config.toml
hidden_size = 640
num_attention_heads = 10
intermediate_size = 1728
vocab_size = 16384
hidden_act = "swiglu"
norm_eps = 1e-06
tie_word_embeddings = false
extras = ["some layers without attention", "local attention windows", "shifted keys", "exclusive self-attention", "value embeddings", "an embedding shortcut", "learned residual scales", "LayerScale", "capped logits"]
init_std_down = 0.0
optimizer = "muon"
weight_decay = 0.28
warmup_steps = 0
decay_fraction = 0.666
decay_shape = "linear"
final_lr_fraction = 0.1
Each number is 500 + 40 x the weight over its row's rms, rounded and kept within 0 to 999. Layers, rows and columns count from 0. Numbers have three digits each. The size before them is the row's rms in percent of the matrix's.

# up: layer 3 MLP up, 1728x640, rms 0.0581, rows 1255-1309, columns 80-159
# down: layer 3 MLP down (transposed), 1728x640, rms 0.0554, rows 1255-1308, columns 80-159
# gate: layer 3 MLP gate, 1728x640, rms 0.055, rows 1256-1309, columns 80-159
up1255 096:513471498510470475503455451448512474503500567565449434454395544531509519541495532556496483534526449525531528524512507508476490517479565494449484513521531467594450555510510581547508491527544520466473524458543456483487489488485514548565566503
down1255 099:501539487458533547473530502584544485498475551457468422506435532440516477540488516565447559509502385534540517520494488493522519458456505471458466505559523571513413481499473557474526440532542529517506487509499506508452525541570512499449481556
gate1256 105:522520519482496534541461523498481535524488511473498468497438539526490471496450569459546493487550478524509481469491470509496484529552481442499512524455429405461454574510528449455494556508447507512522507441499462514444563556468491481475531498
up1256 098:537501580515488510531489569516456553499402565524470481481427490473481492537481466398469478486594492495546543509497485490496493545530426373495491482479464494448510515528454506508501505435515546523470471463452440510476509521425526427467462477
down1256 104:526508499496492441501561511471513604528452550545482452499458491499472562541466558505521431467502562488521544506488471432532505431551510524535525549441436433469475560506487531528494578481453526426479643389470496522482523512450553559469454468
gate1257 105:503411492485449478561514458501473503497422507599512532555553431454521519541567494471430508553522503462469591502526515520509443488552512435529503472519528521524547517503507510525525501476538562449479492478518464518495439497436523508455492507
up1257 099:489463506458525469418428494545517465503499511412517503519530554474496493502545438482531353542550546515427465502492484465517492489529498553551539495553423446497462529509481573550527461470576506552553548529522459497471522482442527495425537480
down1257 095:483534509579570495552498573519478488499479529506453532423593600553562519518484503536495486470489540499480473630522517463510532511512499459455471456474503450569478489431586499567538510481417428420565561520442561448504591488473477534430511461
gate1258 093:376465508492512506480520473396524462511526548507554533503511504494495501465475515555552504525510576495455432525439446531538467574512491433539511484518520495517533559497517542469507510516464478441564554553488531512531525462526500488559541475
up1258 091:423504505511529473535531551421497546533568541499523461466518448478497416547557503483533536502450560509493535463540483495473529601511512600497472528504503424411444525526538530492494487481419516476502508426528536518592497536548560495476450496
down1258 093:438451556492499520436464544517528462480514501522498573496507513495532515535565502436406440568525493552526534514469494454501535497548534424463503495563436479494550518478484507525554499514534471527507469390484450501523441552457458496476494540
gate1259 097:553534479508491513431530446573489458500513488534520516518447475488535447528508523511444464480498511483500550505495512490450462498480556463476497498480545548517536492439461502512469514563410533480646460514518520498501546526490494512498486484
up1259 104:478544490468488524493526560460554494411508571595554502424472545488549515482417549560476484544453427447567463510533482560471443535497540440442505511479478536498464500501506527527477471487555537581482512508510502536488451478527510536499401495
down1259 100:550473503533470499548491479489532512495487495424439485509528524476453502490434476526522520546489517573441514549525519471529499516544497501545516522519446479471559459532456512481506356437580510534504547440494502450536498496488566440497568519
gate1260 096:481599489545481566444499499560515463484493484533457524560472539446546510513543532482484506494468426575533565551534465461546497498463497493510575511492536478491496503548520496558529491474524495466485483476487465466456535437472515510586495543
up1260 095:497571549504447535466517448511482510504518518474559458540489538521456414519518515485528454518491454590488472515505439600464475531551479573503577487500545456466505541535480558486487553514433476494511423499439380521473527426520523510547513560
down1260 093:473530457490541588461419510498490505484532510511556505484558524451536555462547475440501450486426387500499535497506511439562512505476486574478528514498482438510526551473517494531417471566489536508442499468555437486483611439560456477503539521
gate1261 092:564509540497504532474510525439477561469587380537451576493485581581549468549457530422488492524488453532471471519547524537496553558567470485480426505425510537495461487492489488469493469502457412489481457400438474555536529448523457543532489425
up1261 100:500475442476577553527458483464481512470537515456536521424463571530553502559530523403552494449487493494486438519452508507453522542556438470528455472422467491487432466494558472509506475478496476498507475429512448490505461484517416539485518472
down1261 098:472453511549531435440457480502440450498534551515453565536525508481441554499519509534532504531474484519538458517497504469566452516549477506532537492546507370442473483518557494454472423463397505548465481507487549544512552521484481502478491522
gate1262 093:539486532532479483480443450548573454465525497481515476541474561403472489533478484475524542405504496474551602495496451491539470445552467529447449566511535465465479528472463546471546478500546463478483462439443432537485543457491482545506453446
up1262 088:457479507610464480601461478495482486466526418476454515510532565478574473463498444485511531486551460518497515557501559512501453491469577557580487489535526549491468505584567456557440482458585480426535521546535530491469530517553444460476512545
down1262 093:516449556594482473485483468551490497506487458518477452536471543502512499487548568492486470489504474507480476464447505485526521564518535535472519472530515446478485463583487439462461449493541526552527442531450488542580518485426505528474465530
gate1263 089:570485509519512529456450487440545474487468504472487544432464509515496481414509435421487503466460443419432460548481481491510573516492478542472558484513512523493493540457489455541606467541489397534491560514495492559500557530468500534511486473
up1263 097:511474491474488532486510472472508489441592387562501535487488558507513560541499489542509510463512462468569435442557513492521538459506471551503604515447478484535518621541449558507541462475517551543463492538485451475488524483528509505478528552
down1263 094:545536473429506444441456486535464473493428534463534509482502449511451443503466491494532460505471476528537574522463497498443537450415508491459489524476500437519507522472490457485538523508570450587533497476583506459511508445513552519505524444
gate1264 099:422497513462509467524516551494498476510512501538493465518480520495434482482494544509489488463525544506596450568492542505538521502522466500509469456468493428465526426510461505532410537492454494553456529441465477501516566500481559531534593517
up1264 097:457535545454476455485425571551567485454556534526464547514492438555484486539534415467462438484448474480503478473431482473555445496476466560517454500569491504583539494476514494425479457496502434539476451470468546413500527502429473517427533450
down1264 098:437507477538504487527540526505550532523507497585466512580473504513514496455463503478472463534512568519466479487450526508532401514465532499523502537486473513492497590394490503526500493489526469495548417577503512486538511526486502500497497562
gate1265 100:539563465512467522484442547514476428520511469568504488506452485486451453505557491460600515519487509433461443467485476518506450483450451603527512464501507470484501551467504506447427522493507557479529453540512474444545495479536503557507528457
up1265 098:484488494459514569532494434548525466561510521451460493466413514447519537463465471529576486517479442463438472513467538514561518466456467546505597431475468478500529473576466429533479456516455536501504528510515518523535444528535513510541536498
down1265 101:481529455448590501458453488430438503531485556565461449531425525469410539458523447522530558537460531503532487491414528496540472462489506595581537488472547474445566494439444499493446441496563519484527538512494533470488470513517555479507476540
gate1266 102:517487461543477489469582528524526476486472512448534568464570472486498477436508437484482451441463567465476480484502534392494431449570478480537537503526509522520501548480550539502507524501540492513537559497526489590492546506508470484437483467
up1266 096:501532518543504545472487569478486441465480521526464506539485529543487418534530422491506567504514529538460519523465521457585498449482526549509514440439513498462559502514471552515486552500518555458509501497525503502476447455534465465462416465
down1266 105:459523548531496503528535461486479453504448521552525485518521508500455451466460503462490437496499479522472522528530531469546527395417552426509565460501500526517560533550520480500519552529436508506500476542545537475486495464547464460470512494
gate1267 116:562451492556538505496572489524510519473515488545458516520496561440565467533434472496562532444574575443510468433470510419535469512485475466468522559490507597538484464508557492479484515525475508430438397541501441494520434497484498527464438548
up1267 115:456465496514502470445525484519423552535512509479444474509547564487539511524391543534525499492470583477461492438516507396511533494552528418426477529457504506478436487519479530445473521424547526536571475486488477506570487538510494480521421458
down1267 106:515461416509522537493454496532465484489475486513493452433575612471465529397503445540523497547537526481490553477556520401465475513431495530509449532470422478509428521571471513478457458513503484498532505512460460525478591473477464531538470486
gate1268 102:467538508523468540555452492591466467497508461459518552513525520548532468506489533534514536487468524479519508476459501469438472477511396488510485509526434458508503444498570507530512573517465516528523565500501520541495524546472486476520405485
up1268 108:461502481528558477512507419453488481482524422534511434505512568505509553553507443486495473578483483523545482473535490560462529533479558465624481460569556519549510493518549507501514454477516430477453427486476457453565494501494541455440521486
down1268 105:502531450439530473535508498494461489592413542455502509476495443509444525494512524484511474550485471554557500507479475509507514528515561467503500509504549525428423532608443455503540502472466482477500502400513528486451436493481437447472532538
gate1269 106:577513510441596580467540436537509514534525516517459507500487474467468439531564453480503531478574477510438536545527488561464458507596437483544551532461532442585518488513542557470534468513512460424425496466487472535439517510461410521479507497
up1269 098:506500441471543537478533443544533496492526482525506498521466427499501471504509471487489496410564485523482543489552509543491421411541501524502447503547543441488389492516507517450462531515512504474490451498519492449456564535468502551461499515
down1269 104:516500518489497517502540447552527503534534438515493570462558464495531462494441435505508486453484484536484553461475476543477550420570432476499513544501602499481481530537551553430466527547516502464507560476496515436533521530479502534476568564
gate1270 103:565507558493539433494492562501510493459465497505446465459521472503488441472447512520458505524493499500545483490533480564520463474495518516490526475491492497517451553480540513446492521497470447490514424457471524540504491514505511555474449452
up1270 100:552473510479516551539453559474451462528536487542466582543462512413579516569536523479503535460464466479571402495565500473567533513508458454507472570458571493498452516462505473473470541397430470494536463422518531508527495464433535516498421516
down1270 106:468525498484468458509494506533510468565469523470489498563482454481549584500487529457485493499573450568520440476532474463501510542474473478539500468489520506547568476481517410492500501499492444529543531542457551537530444500456459472506435519
gate1271 109:429516450495539491463467490487523482502542458470463470575480510468500497544456429580531510526504503511504524528589498466446422445485509556502557506476490524552549500449470480457530488487537468506469454489541491483482472518519553471468446532
up1271 107:578504461514449522561488486589490543478488416496562523465496546537498533509548538466552423508569476423486505377406485499533519581576498497498473533478398476549504446519496464532483404496426489495492513512565510485486556515493421484442514458
down1271 107:487548484515450565545478562593488508507495457486505525486448468478470510438589548519532531525550506559484520439452528510542546583468515483480476539513458453483456446526602478564536431501454526438533484500527447487442501477506529463440521502
gate1272 100:510408489569507497499496463529510458492522483551437539496482497418472441502535489543462522566541532488458459558460485519518499492477486549503565518519516522602530497456585503550485506509512453537502542542570439556519495524515525449504420521
up1272 100:603532448542488459513413601543468454519507550423463537480510536483474515500503425522544532495512571570457514506519475492478487454467399505488490385530435539554503532501454495525465437513541483497502498565466500544583505497477517446565484515
down1272 096:486441534498493497516539525518455545505501445505488546500488482506497469504586477488476505465493588443519512465599500412430480474566480506521534485585400525484564487484521490470469483465522461541510463497570509534521467514529534500473473465
gate1273 102:474499508506451516587518530460443505373575496537502509550494544558516575448486519514414552550556499500463414534535505536518527531453538493509557509495492544418506520503494487432470521463467527509474495551602504508488509474494510483462433464
up1273 100:534476485557457469559533527481428485421474489431574446507538489508489573526518496475437487469479484508556483495543441523544514489535419535557593489490469650435497570483415477499559474479458485483516522579535462399555420466553490493510512515
down1273 099:570460518526506547597485445569488477448535458546482527533500576432437486473459484517498503516443554538467494545492437528468457582471435568540538510413490526505425452479501503439557561505500433458467448461471483467547435481501547545490471495
gate1274 109:392507530592482551552501549494535423390424520511517443503550468495501580475446457496514446468489504511489496477500524570541500520474517479496549500473502498454463451495425439586496526503492547524575474504540498465469496467562494489434509460
up1274 107:515481482398502434482490481441469514519453506499507556498512513501593599556461486515550439550517617515491481494498508523486478519493442502455520475491560457560530509485572532464590475476415499514502561489597506522538449523485558441503462502
down1274 102:540518458516476537572488487427473482480466443523501545482513459607509484548571478549542436505492501508431464508543545462477503491509559471487506555502490450559571495493541437544534434487499447543476538508494521475474508531513489521497445511
gate1275 102:500515469538522526441489523510495536511507461565536441517441458482544515536414546497439465541502479484537485524525531546520448538514526469397459553429483498586506468455450490469500485463444456448455492531503466491456463501419475548536514492
up1275 103:501555479578575489481525457512459478544486434497427444561529480508536526546504515436481478499569502532531543511549516481457496515501510501578483590452567480486416478422489491429497484489547497502582527480463521446512487521472462466470499525
down1275 106:530559499507438490520507450515453514499528444431536472553484473477480555530513520462487474545473480491585437537547506522491487450468543581493471452484498475544579466481446531519484450458434421480470472536497512432524521457415476482473549481
gate1276 102:532531500550532508414461513465581547529606488527492514583517454557479490501464476494526494502458480499521516538465483489472589474469489479500502517436468518496485509521490522478482504535470531457476459516454511510501492529494565527544523499
up1276 104:456520511451441548488487495500514435467392585506510546466487513472544480555572483471464456504545530529540366477494473554481470468534473593549452449506510548574499489509530527519506486438543469493491513469538498517537471467481465529522456456
down1276 100:503553497457493526571487562477507495458444593467542503478526525510415479484504508506533478517594535492485557571441505524568543532439498509515527512515491478497539469511487514514521451505504490445490515443569550479533496491452465517432540525
gate1277 101:489527523490516506487522463512455500498511510511542506549492496476532508519514555422456484446612546449476481502494508483539527462479517502502534597441441474526567477496536542604458473510526485542533476548448469377552460478458516454528434523
up1277 103:431499490520557532451477489473480584506532511471482531492487450475534467471498523479440451527482542459496473545533541478520486500497456505484538502448466525522513507487414508473525509496479489551534474496498533460480433473464522535497446498
down1277 102:525513507520500492460414504467498556503549522528444505514458490523597542514486496531464478489519541491428572502587623455505480464458540447447507516502484488537501530438510421564500531494541523530509480559490544472447464537484408545500494465
gate1278 095:511545465513562529568486555557473512543581542561484494494518499512533495528487461559463489530561565511570535561465474467482516487581455456503517550480459450471561512491432477584520509578485498510580426499492516501431533503487460492490577545
up1278 102:542526434489563479569507479510528520493526468448512550499512523472481545515517434488432514539495381543539577498496467461462501567464551471502588514514533429523498517474568490557457490494525480517461498546463500499476451419492481496471443492
down1278 096:542521519452503518516568552525484392548517495456505461470452504509474541469408505493465534582457419527488444480462532542538494474525533517454480498491506463461526521551481476518509500555565551528512478484447458535485495470523467512458514508
gate1279 099:514511459523537543532535562533487512543425432515469522523575509537502534480512556478497487599495491495487461476495477480531433500499467505515552521494514505473483487555422525528509464518550609481536516533506507429475577483446501522467481531
up1279 101:502550490535506498575520528603440504572484474493466494558477453487593514553517530590503463461483490531517484471525490512514465503528513473552530488448518537563497520516524577554480437534474479506553469482504489454543515483494452529459475553
down1279 097:491463537462442495523489497468528528471509507484481489455509515510478535536547404476519511479486506478534418424498546526463517500488514523473558425424462534529522522513551501532536421532483465468475525506450484482463575481577462510461585494
gate1280 089:550571535494443439511469602501492477465460580558555531492471543555463554475543470479521524582484555495559531562438472526524453527477518525495531477449522566461612441510492538484560455506445523503476472506471492564512531472542544543550490521
up1280 094:478574497487493545543498463545447477495539508533540502468526421547455471561495504498505502539485528462478549534549451466518481549491446496467548483491521576482524443489459483498507458470408543500540422523555481505506584483554538536509504531
down1280 093:490558469520504499499494497436520516593576481488451502416498503471501475440537485513555485481415467511543520490492460496434473553585490505500458517457443506492412552488499511439502478497512515454582523449501505564510513494537522503486448547
gate1281 113:523537481571508470591504483474491448466430581576482467507524488505519456485458441490467523497575456523504526522455501416479437489555473474557527491522488515513514518555528521454470513484551505494506484436508495439411543469535459575500547549
up1281 104:512492430522485535531486511499555457545469518607477487495489547495491488428470462465500501450571447528464487499476528406476464541562494426515454595529500510514474551532492499530463472392569504442476418451457507494486549421552485504512507551
down1281 108:495500426582528576601501477431537450437497564554464498532478481508494555480499532510437520516448471440512549429494467464523404578539452512512507511447503570542473570520494528475486518440490567498437504484500490484542589534485463570575498519
gate1282 098:546399497506499493509446547471445515473535491513603519503549464420576500523516477560522455466455502477491487537487432513527549490461500603562442513563547525503510503479503538507505532490388473519508631459533441588490521466521487511488492524
up1282 097:498454518463534565514483532546447501475558531536534515413487511526537548541555536516553492533438530524469585477449571421486468420507488517570508504569474527503526519469430476476511501472531489523461580476500459554519576505499499538527475579
down1282 101:498429455468559520485509515510470533536510553533479551470496558517478423524556507451497473427528514483500549515469500506574479493568479458433499484484462515520485509485525489586501522413443493499442455518471520556507536485564501561536431448
gate1283 098:437525497510473511532506453461593484515462498531503544496528513470542471541491516512537514504435513540555430463512452502574482472477594518415476546507507524586492545483514517530532491500550500521531456474516518508473451491547528501507552487
up1283 100:476538532505547487499560509536512505414487527504504499524523490432444472524529477525512536451461475457489479465513535482529557581519463440497495516468510495522474497566432467504504482517510493479542488471548461528489484546444500489488508492
down1283 096:474598497465496522507475583510495422547516514467489473571494423486479481503510545520499468561557495511515462491532460496542466488473540470475517515524577553468525426533432541580489538409469474503511512508409525558538460473516442516491453505
gate1284 094:440562490440455574524500538512502512527502509493512546511527499449543465528448499475572484549497463538551436551498595583508488423488462446489497477473472479508445559472522495469527510524518470551512566568541399540496483514470453537503526445
up1284 093:551456524485498536447515518554471546464478504463442498550478472511556510537492499451485560497543541555504513514463496498481551477489543482582493513469489495486560479464575448496525497525424424502513513462525471570588551497433511483485447505
down1284 096:501464458521496458470437468533479503514510547533575508487436485452521514534476506483467502486603481519487435512547566619386573456566494423454505544525504477512505490527508538473559491518506476463513477479502525541529514470477460423551482555
gate1285 092:547563485484492554555526524540441562448521504543530516486542515444470549468518557559452509512544514450500397557489430586535532442498485505534520480476517550549454469611520583457521504446517490498547570454430497502539498493464550480511520597
up1285 098:527487455407504477473486500435521553506420571525517448508524492444430548568594448505437484541474515468460443485565528508533450577523473429518487447503522499563446471503546513491505476557563493510551509511496488501505509502461471495506553462
down1285 094:523521492451427496552449444440473509529524553417405485472440478484555508491478514493455533530534447462564413517440505537458460573532500478561481513507486518469438531511424497502477409537503502518433441503449437488474512491554489453484535514
gate1286 092:466473528523527622526542445545506518471453547545498410541415477484472548542524454470477466591530520475360468391440487515457521476498526549489514517483524494503574415492558442536478499503495480448545523460458479477450500556497450504522539454
up1286 102:516508526525559472504562512535447572453502437486432449529481461495515512439495479558490533486440504513482487561410476539495417538527495532475481460539535466526469457501588467456557472511360540434549493549494464495588471460499420511496448465
down1286 096:554497520425461575480485467435497480546464510482441480444497466479511521468522497449538495514488381551476474459477512423493508483528491505571523503447503518499505550470557520525540494499445492527482523475401547579450560462498515493487479530
gate1287 095:557476501517562467500564595497527482481512556537461517459547486460518523560497530533513587434492544506502500530509516480508598448482493461498564510449485568528478492421506484481533526514478554511524544413473470531601448517569560492443415496
up1287 088:522517544423481503428567553490527452423427427520522524524578547476526414550515476515511543569593448480511547547498507509529483519510562494461528508473492514477552528458522521542553509517533501511523540540486502547523469453560517524470485553
down1287 092:378454443506502462448548540527528583500540500514469451426527456541529562524502541551480398491407441552604525527464561428560457534502490532456487563466490542483508471552505489468520468512452536478497518524450500528504486506446512564482494476
gate1288 107:481430528503449579505540480556518473479509470478457522500513518487497468386486406574472500457486555539528482461418557467378550543476441453518495541439565533490547424504547533523478608532482485419518470453512554506518519533494456491501485595
up1288 107:462513453520495399457528505440549474507432525505472516482508560470453462514486555498528490493492530422456506504487496468511580459500524564483519462503544458503439491525509518517530439460417472535506513531535364502475508489457479480482478485
down1288 111:507539460510459480471468475446476539518536502551524529503491523452494461595532500502526519513504517461440486496503540537498571472536561627541482466494505451460453562539482527464519467481484496481477569484488469536489522493431481476484497494
gate1289 103:506461492536539529485461538617550554524465453548501567544537502504506542504500531613512467493503460506515531522492462483466546498503525551478426456473488478552519406546555532511510473529478404558480504451474471516506479527473491535513549564
up1289 096:559561523554607511532494479588560543467459497524519534568496489445502468530467500525486541547528472476509483447459482475458523512557539470494537483561481526481514524405491509464570454492524516494485535508486571447495495464500493505490460531
down1289 105:540526479439476558554466567481478410460526491453461435522524477469460473537478508528458502556522509464499462523468509523524500475472412524439440562480530526472478439441476513504555468459529548512585587538575555467494519558494574454608518429
gate1290 090:492484479519482599489464523471474464554488482530469447511486478475506415510560497522511460484560492500482469462470473538442440516492552510445521555529538482512516434449506475575489481473455433487555530494471446469583597467504480564498601487
up1290 092:543502419462496526496492496559520482532465528484461451499433477446549460426522512535459512527571532391525542428483521509494527496527534517438438486478501548487434527497531579511530545437499549538544423514549495450565470547459515522520529489
down1290 095:457475423450523531576537392525453461439545509476544534538483517505499505462492492433483418500475493523523472497483482512534490502474477476453539528498538547524489456435492535466491533504514593496536484450493485518488451554422495422464472542
gate1291 106:522425569513443482501469510536479480520515553517530550534478562544495496513504525526501449572439465533416532528500401524539512510493483464495460612486540510491530541455519471601452470515491496540510508507466487468491476507471431452528450515
up1291 106:518534444520525492407618512431532531477513477521533473539461466471487499446512549552486577504445429470501484508467525487510495495473492543538504521573472483424597495557538481532494463458468522532498505470577533531447517460549486508514581501
down1291 102:528464487522441423447543516502553522481501501507476419536495512503593556511453538488581483508562436462483508460474569466510438500451459430509529537576463455448503398560508485478518450543501573454481553522541504452501521486490499586556405549
gate1292 093:498519500533528569535480538483538489452483521500541492525505548561544497460559592559518448532567511505549603591478529453473494524534528604522523503574459465448532537496482541509514489479527481455594478455470533541485470499572516459454462544
up1292 099:508477554526531513516543490492513536541495514516464487524526552502427482491438522539488582504460484500391529474482570540546453516491517464534421494518510435544567499472499461528469517519525529503496515529539524507487458456480500486502483504
down1292 094:486509533460437477510497475516446509561542485482520453455466487412494470577490525505413530466459513464463482503498496521575508506473425457442482551493493466518430365498522420515447527536510475518504491463527469572511487502510542476457526541
gate1293 097:497509440469546474467552511429539519469500510477507497484455532527491492478537435480564477475482512434481536461463426556491503465509511542491567509415503508454571544487466470483566462477578556462495553463459524478482525493496531523544532444
up1293 103:540514497573521480514454480480532496516534500519444497487490475494507478508484481567485565507470476419520540524500567494529491490513491527462460564455492587485552455480511513487455522532483506517423533553459472506500552520510521461585529551
down1293 099:572461553533510469501523485478495515515397562490604513510510412440511495468536483586464475513563514544509501519550543484464477492496467565556611523477516505478482530502475499471470505514501421507462538495554550520432486431486513567513526484
gate1294 099:576544472514443545485516489504486444447449459516453605508476465489486577472519516504507463499552479484499505433553455500530499501482476486471484535479477528512430465539428454450520534440414486470521563504480487409507523533525463487493539513
up1294 099:478440541483538552588565539507472554469444506469502462563518474471470489650469474491501523503443493431529479514427553492463568565480478459442523491509568445531550519484510514580577414595542464476423457492498512518472482509486485544475369564
down1294 101:523505510515532506555470467481460514451517498509499426444445555545496493497472464497502556506550507523613528551437478519418561512489506491513519487566591512515444489501546541491445460481538454507539482593465483539452462511456555489517482558
gate1295 095:526525486511522446577583518480514486445496494539543437558497543527497467508430558477660446548559494467508449578474503512508504512418572552541661505543511550450565527462493475542538511505520487504509548559479572498457488465552513464460534464
up1295 092:508512546526447505459587509469486496491468498481423539500511500539452555491535563516451542516461521488568536522406502513496492547541483498640454441524482547453522525525483449532494524496517491531528521579420459398568440500507485540508517480
down1295 095:519375504431514493438454463436387457502496427482488550486517493508444498456482496516501495510512500506516460472519414489469457536487553494605508522453478564535568563491535497548533500510512540480472521455420545465541481448523527556425489458
gate1296 105:616582498478423515530513490490386528488553493574567523500528538501504482471466512514500497475478536532565511457504578502524541436579520499568490550522521546505536520434464520459457536545451548452496559562566475481403442505500433519502548537
up1296 108:459526555501476463472495528504450556535456399511487572530559505509550486456576431501560449597463513514501448444524465483527514565437513474516507428486501517486555512521465470547536468529510493537484579484494520504534469481478485520502526483
down1296 104:476561487526526533494493448474592525454470410538418469501527471456444509438404547507442426502503523449480415535538463505473465548502503500497480440465433511501444460517530519420518399511510525465488469520470496509505406369521451589506496422
gate1297 101:484522478476472509461516461522508498512456511511538484565521452587536420503487467472537453531539507533618456520563495505518511510471503486555525515519502593528544494443486511466569502561534446507541457527505489489568553461461507591526524471
up1297 100:505487487489510481489492551448466439502457489493520491522521594470478548466458500491547542542522547503483571500493581509483465513545526474601458456469549455458499457518474522584474478502446511454505566536480454516437531466543488537530546516
down1297 098:393503500549468490511520579432472543538525462491510503526504538501501461498562548536581549486574516432457551516497416476537473570531469462511502473458508532473443510501493521587489525552476504468418478480482443480427478530579465499389536583
gate1298 100:509538540560477491447534552577481474554485453435442470503496448581509526538545461440567556558528538550467531453476553489447501458481479525513481531496468519491467533532464482509499518463535483490480519512504490511499468487492493528539439457
up1298 106:478531524559462513429524538523461479535490471509507532534533393508474492511481462506517471527416520534492503470486553463490437471442483523507485474469491457499468504498563519413488456499512537451426571498482464474465514466498480531605451470
down1298 107:482530510502504485465538551523478528447513483516514527533515517546496455490541506514495513445495622523457423513473459514419497448394424503462525541511469613558448477538534497551519517526467443487518498519517474492501427535469474583550425517
gate1299 102:551534520565563513459534457504419554558483530533499514535493467482507490538504485465522457478492504423521461568532520403449494508615576480478515531504523479548537555494439512504521555523393504491512454486488498487478488474465503499537577488
up1299 098:480537500436505512531506513535470504554555491511411526476483461566579512544476485494543483473547510508447503456522527526477464436491538479521536464453484539500446494493441498554554568509492524501410517501558521474429539517411525498496532501
down1299 103:508474461490495547510478536462441504521519470560493479520436513493535447553465499515519453542513468494528554535494387496506498552518459481525485441485545512468497540470467513557487530515448459452497453483573528494493514539415522567548523487
gate1300 108:504587540325432528462419480500524526527491540519470461483486416507540569474466535490556514468497532459495521568461451490503528479520486583449563511465398489534486465552491484541483502511479467528520503479530490468501494519541477499512514495
up1300 101:484422466640506486522485490525487488549546431473568534570515525505503457511550543516524492527480481477520520479507561533504510465538475497491465513512514409478498493463519463488589517484450474485442540539459525531523497491502510508468489576
down1300 101:535503497529464488488622460492493483520551468504530534584506485511543483494531493558536501529496462513508490433514534557534494458462548481505501470496592544444481498505495488517553491467399452489472486520498581559467550539516571510440453504
gate1301 098:521507400533510534470527434445446504546469504444552500427557426534539532511562506478497528472560476443511507471526513455425492436442468503488477453491600485521511524453511528497521470422527503492472520524539515516519401570566494423481543454
up1301 104:537498532446430529512506559519507481506566509483535528580518480470494527554522557535498533483451454560482409514536537456541526543510533539524464482449461516532496492420503535527486486499476492511565486475471535539496509450470496553436503534
down1301 106:487539571540498508406454539533500520462517565438450466501527501466487490564489519494489493524452483520515524560510506511478514567499406528488490606506504473402444467516524450453495468496475467490495457509481555478562510513498498502480440517
gate1302 097:471540453465533492502528456467487551464544487489486527595577536479522513500468506489482552470476492525489496504567550492492493473498566451539497504504483551508478563474479438462481498513445579553561431466480526343543488508502485446531449451
up1302 097:556488593547527497521515428450541611444388503495528417500521541537461537426506477490513477543501549514455473474498501469432478490486561553474458536532425530450566526512495533495477524479480410518553479485547486479484514509499481527475492514
down1302 096:426524488514493458533515550473454424559522505509499537458505513512449558505510441539478494501514530472519553512484517508500470531520418483592481510449467615557493491364446498541548487495517498490478438553531516447471464539492552521506505457
gate1303 097:504498532536442431497489460481524510457479517462389494552500519508551468525459471524487582528471531557477487499494430483417515512438483495452498484521434448514471534469527504448502508513557507448490514513544466510515512567512550507521556435
up1303 085:507569474460505580459455439475562504536537521551454441445478526397484493433555474470480426517509501505530490484497503511507567519553580476479538529536506490546522516527421512465479538464448478412455490487527464482495548399482537508505516490
down1303 091:505478441508574426510430441447521527481516509525437454479469444517578459412471512516480511498441505525528596501555508499463523526590453521526529546547501505463594486513423450438479492496584381483524521456514555471532480543476412535527524520
gate1304 105:519458503482533551491492496534519493538479448511437485487495507524488458460458502533559495439522527509548489533570483524423481456600590556474500441469490475454448494418496492499543515585473506528427525525513501419506509570493566506481444500
up1304 111:550508493436405478476521435464541578568494500498488545522462490387554522442492486528549503503477533474500434599514511506536467419446537504481546495507576515523604446545525553474498535541501568538477599470525568514493464486531547490507480596
down1304 108:456529511453503496432500506487533492572474475458519441497517441467474490530482514508508489455466491490473551503483426508512570427467403471480524504521490536562491438509511557450500545530473454499443559482493553514483501389493417463467543502
gate1305 108:480459480512494552455454485464465493388418488494484560495531531456472447486501445497525474440498502527488453497449477495576490428504477501496431484493496482623569473501453490491487499483478487493479531494543559477508478480491545481528509591
up1305 111:534537491547442488538504569521559443537499501402535494452483529497544449536501569525481516544421490437473507434512530530427485528456503460544519452501559528384515509542546466528514457510515487511523480438452484493557493511550479451525488492
down1305 122:501543575466521446484546441543500463491476491448441539427528584476484491594411516474495454554502488538520480463444477527489489550420534519511536524566502511491480497436514468505484488513448549524496529427448511526529526475487441512506505492
gate1306 104:468526503540432487490461451557556534452538544435466612550494458537535496470462505487444557517462495507526559548556454515526500496541549494508524506545509546542455521480468472503514534560452515469490482516471443433547503448458463523525468513
up1306 106:495504603486521436478483491451476472499496542453492472532487497549532483475504545548460571439472571539527614543557489529433474472469551436517584542488546533519536451420462505525511494531460513511510480475483492487474461535495471551379466491
down1306 102:529563536548499507552454413555443541540513479465541554546480440525498474505473477528523549554481552482538514463532477516538488460470495550546490443583450517519476431473490556489558495501493470498527437509419526517435490497463488459479515548
gate1307 098:512570512444521534456503562528450509523564531562536515465533524516480500513488464522468613563497507492527441485470495488509475517461466522523493505532522469448524472535472543543468451459468520490552542473520495390444510524570522520497451480
up1307 099:478461538518486459422504502498469452495552467581504443541556479598492443529579470370434482468502453485584444495448531538528490513553507528526519577479627480480481460561555520560485394475553453460452530493563559486522495475444508506450496500
down1307 103:522482513511506542507483471486510505487444576516514499541516471460457547487480508542546538500522498475534553528528567469594586532487478593491505469578527518499439476535535507562518475477435519515489542448552464443471456489474509496459513472
gate1308 098:546614485534517535482446456531487518508417458544481493496506483523536548473507482548543478492450580446613465530545559483532490464490551482488462473517517460453537436466525457471530512474497562504507520557438497515521464541485490511479488520
up1308 092:463525517498403509467430496562513531469452455502454472441452500535488557511473534570519491502497529476493507504501521538502486439532445461531510475453510500519446509547507459511387458492451531493450516439466586559524403494519478448522539546
down1308 094:537447457531451480450438507556527481446501535558494401544497552611484518525488443509476459542499543509425449509478475507471562507474552513570542507521445524517484497454524447522431456492562502458584485495523499482500546494465560513507461508
gate1309 106:617544526542579480495498426453512509475456455523396560446499468494535450478528484555575489488509601415530425548517532477465455478547403480478526461468433568520484522535480529454547444550562545533423437555422493588544492515473471495506464512
up1309 099:507500510495464499534530453459543566493435409504525464513502554509539461489514516524492547521535513452604533419531457504432478460474525534492469488495479504492465486544519473541549491503513460448464585452559533510552436502528476453484521548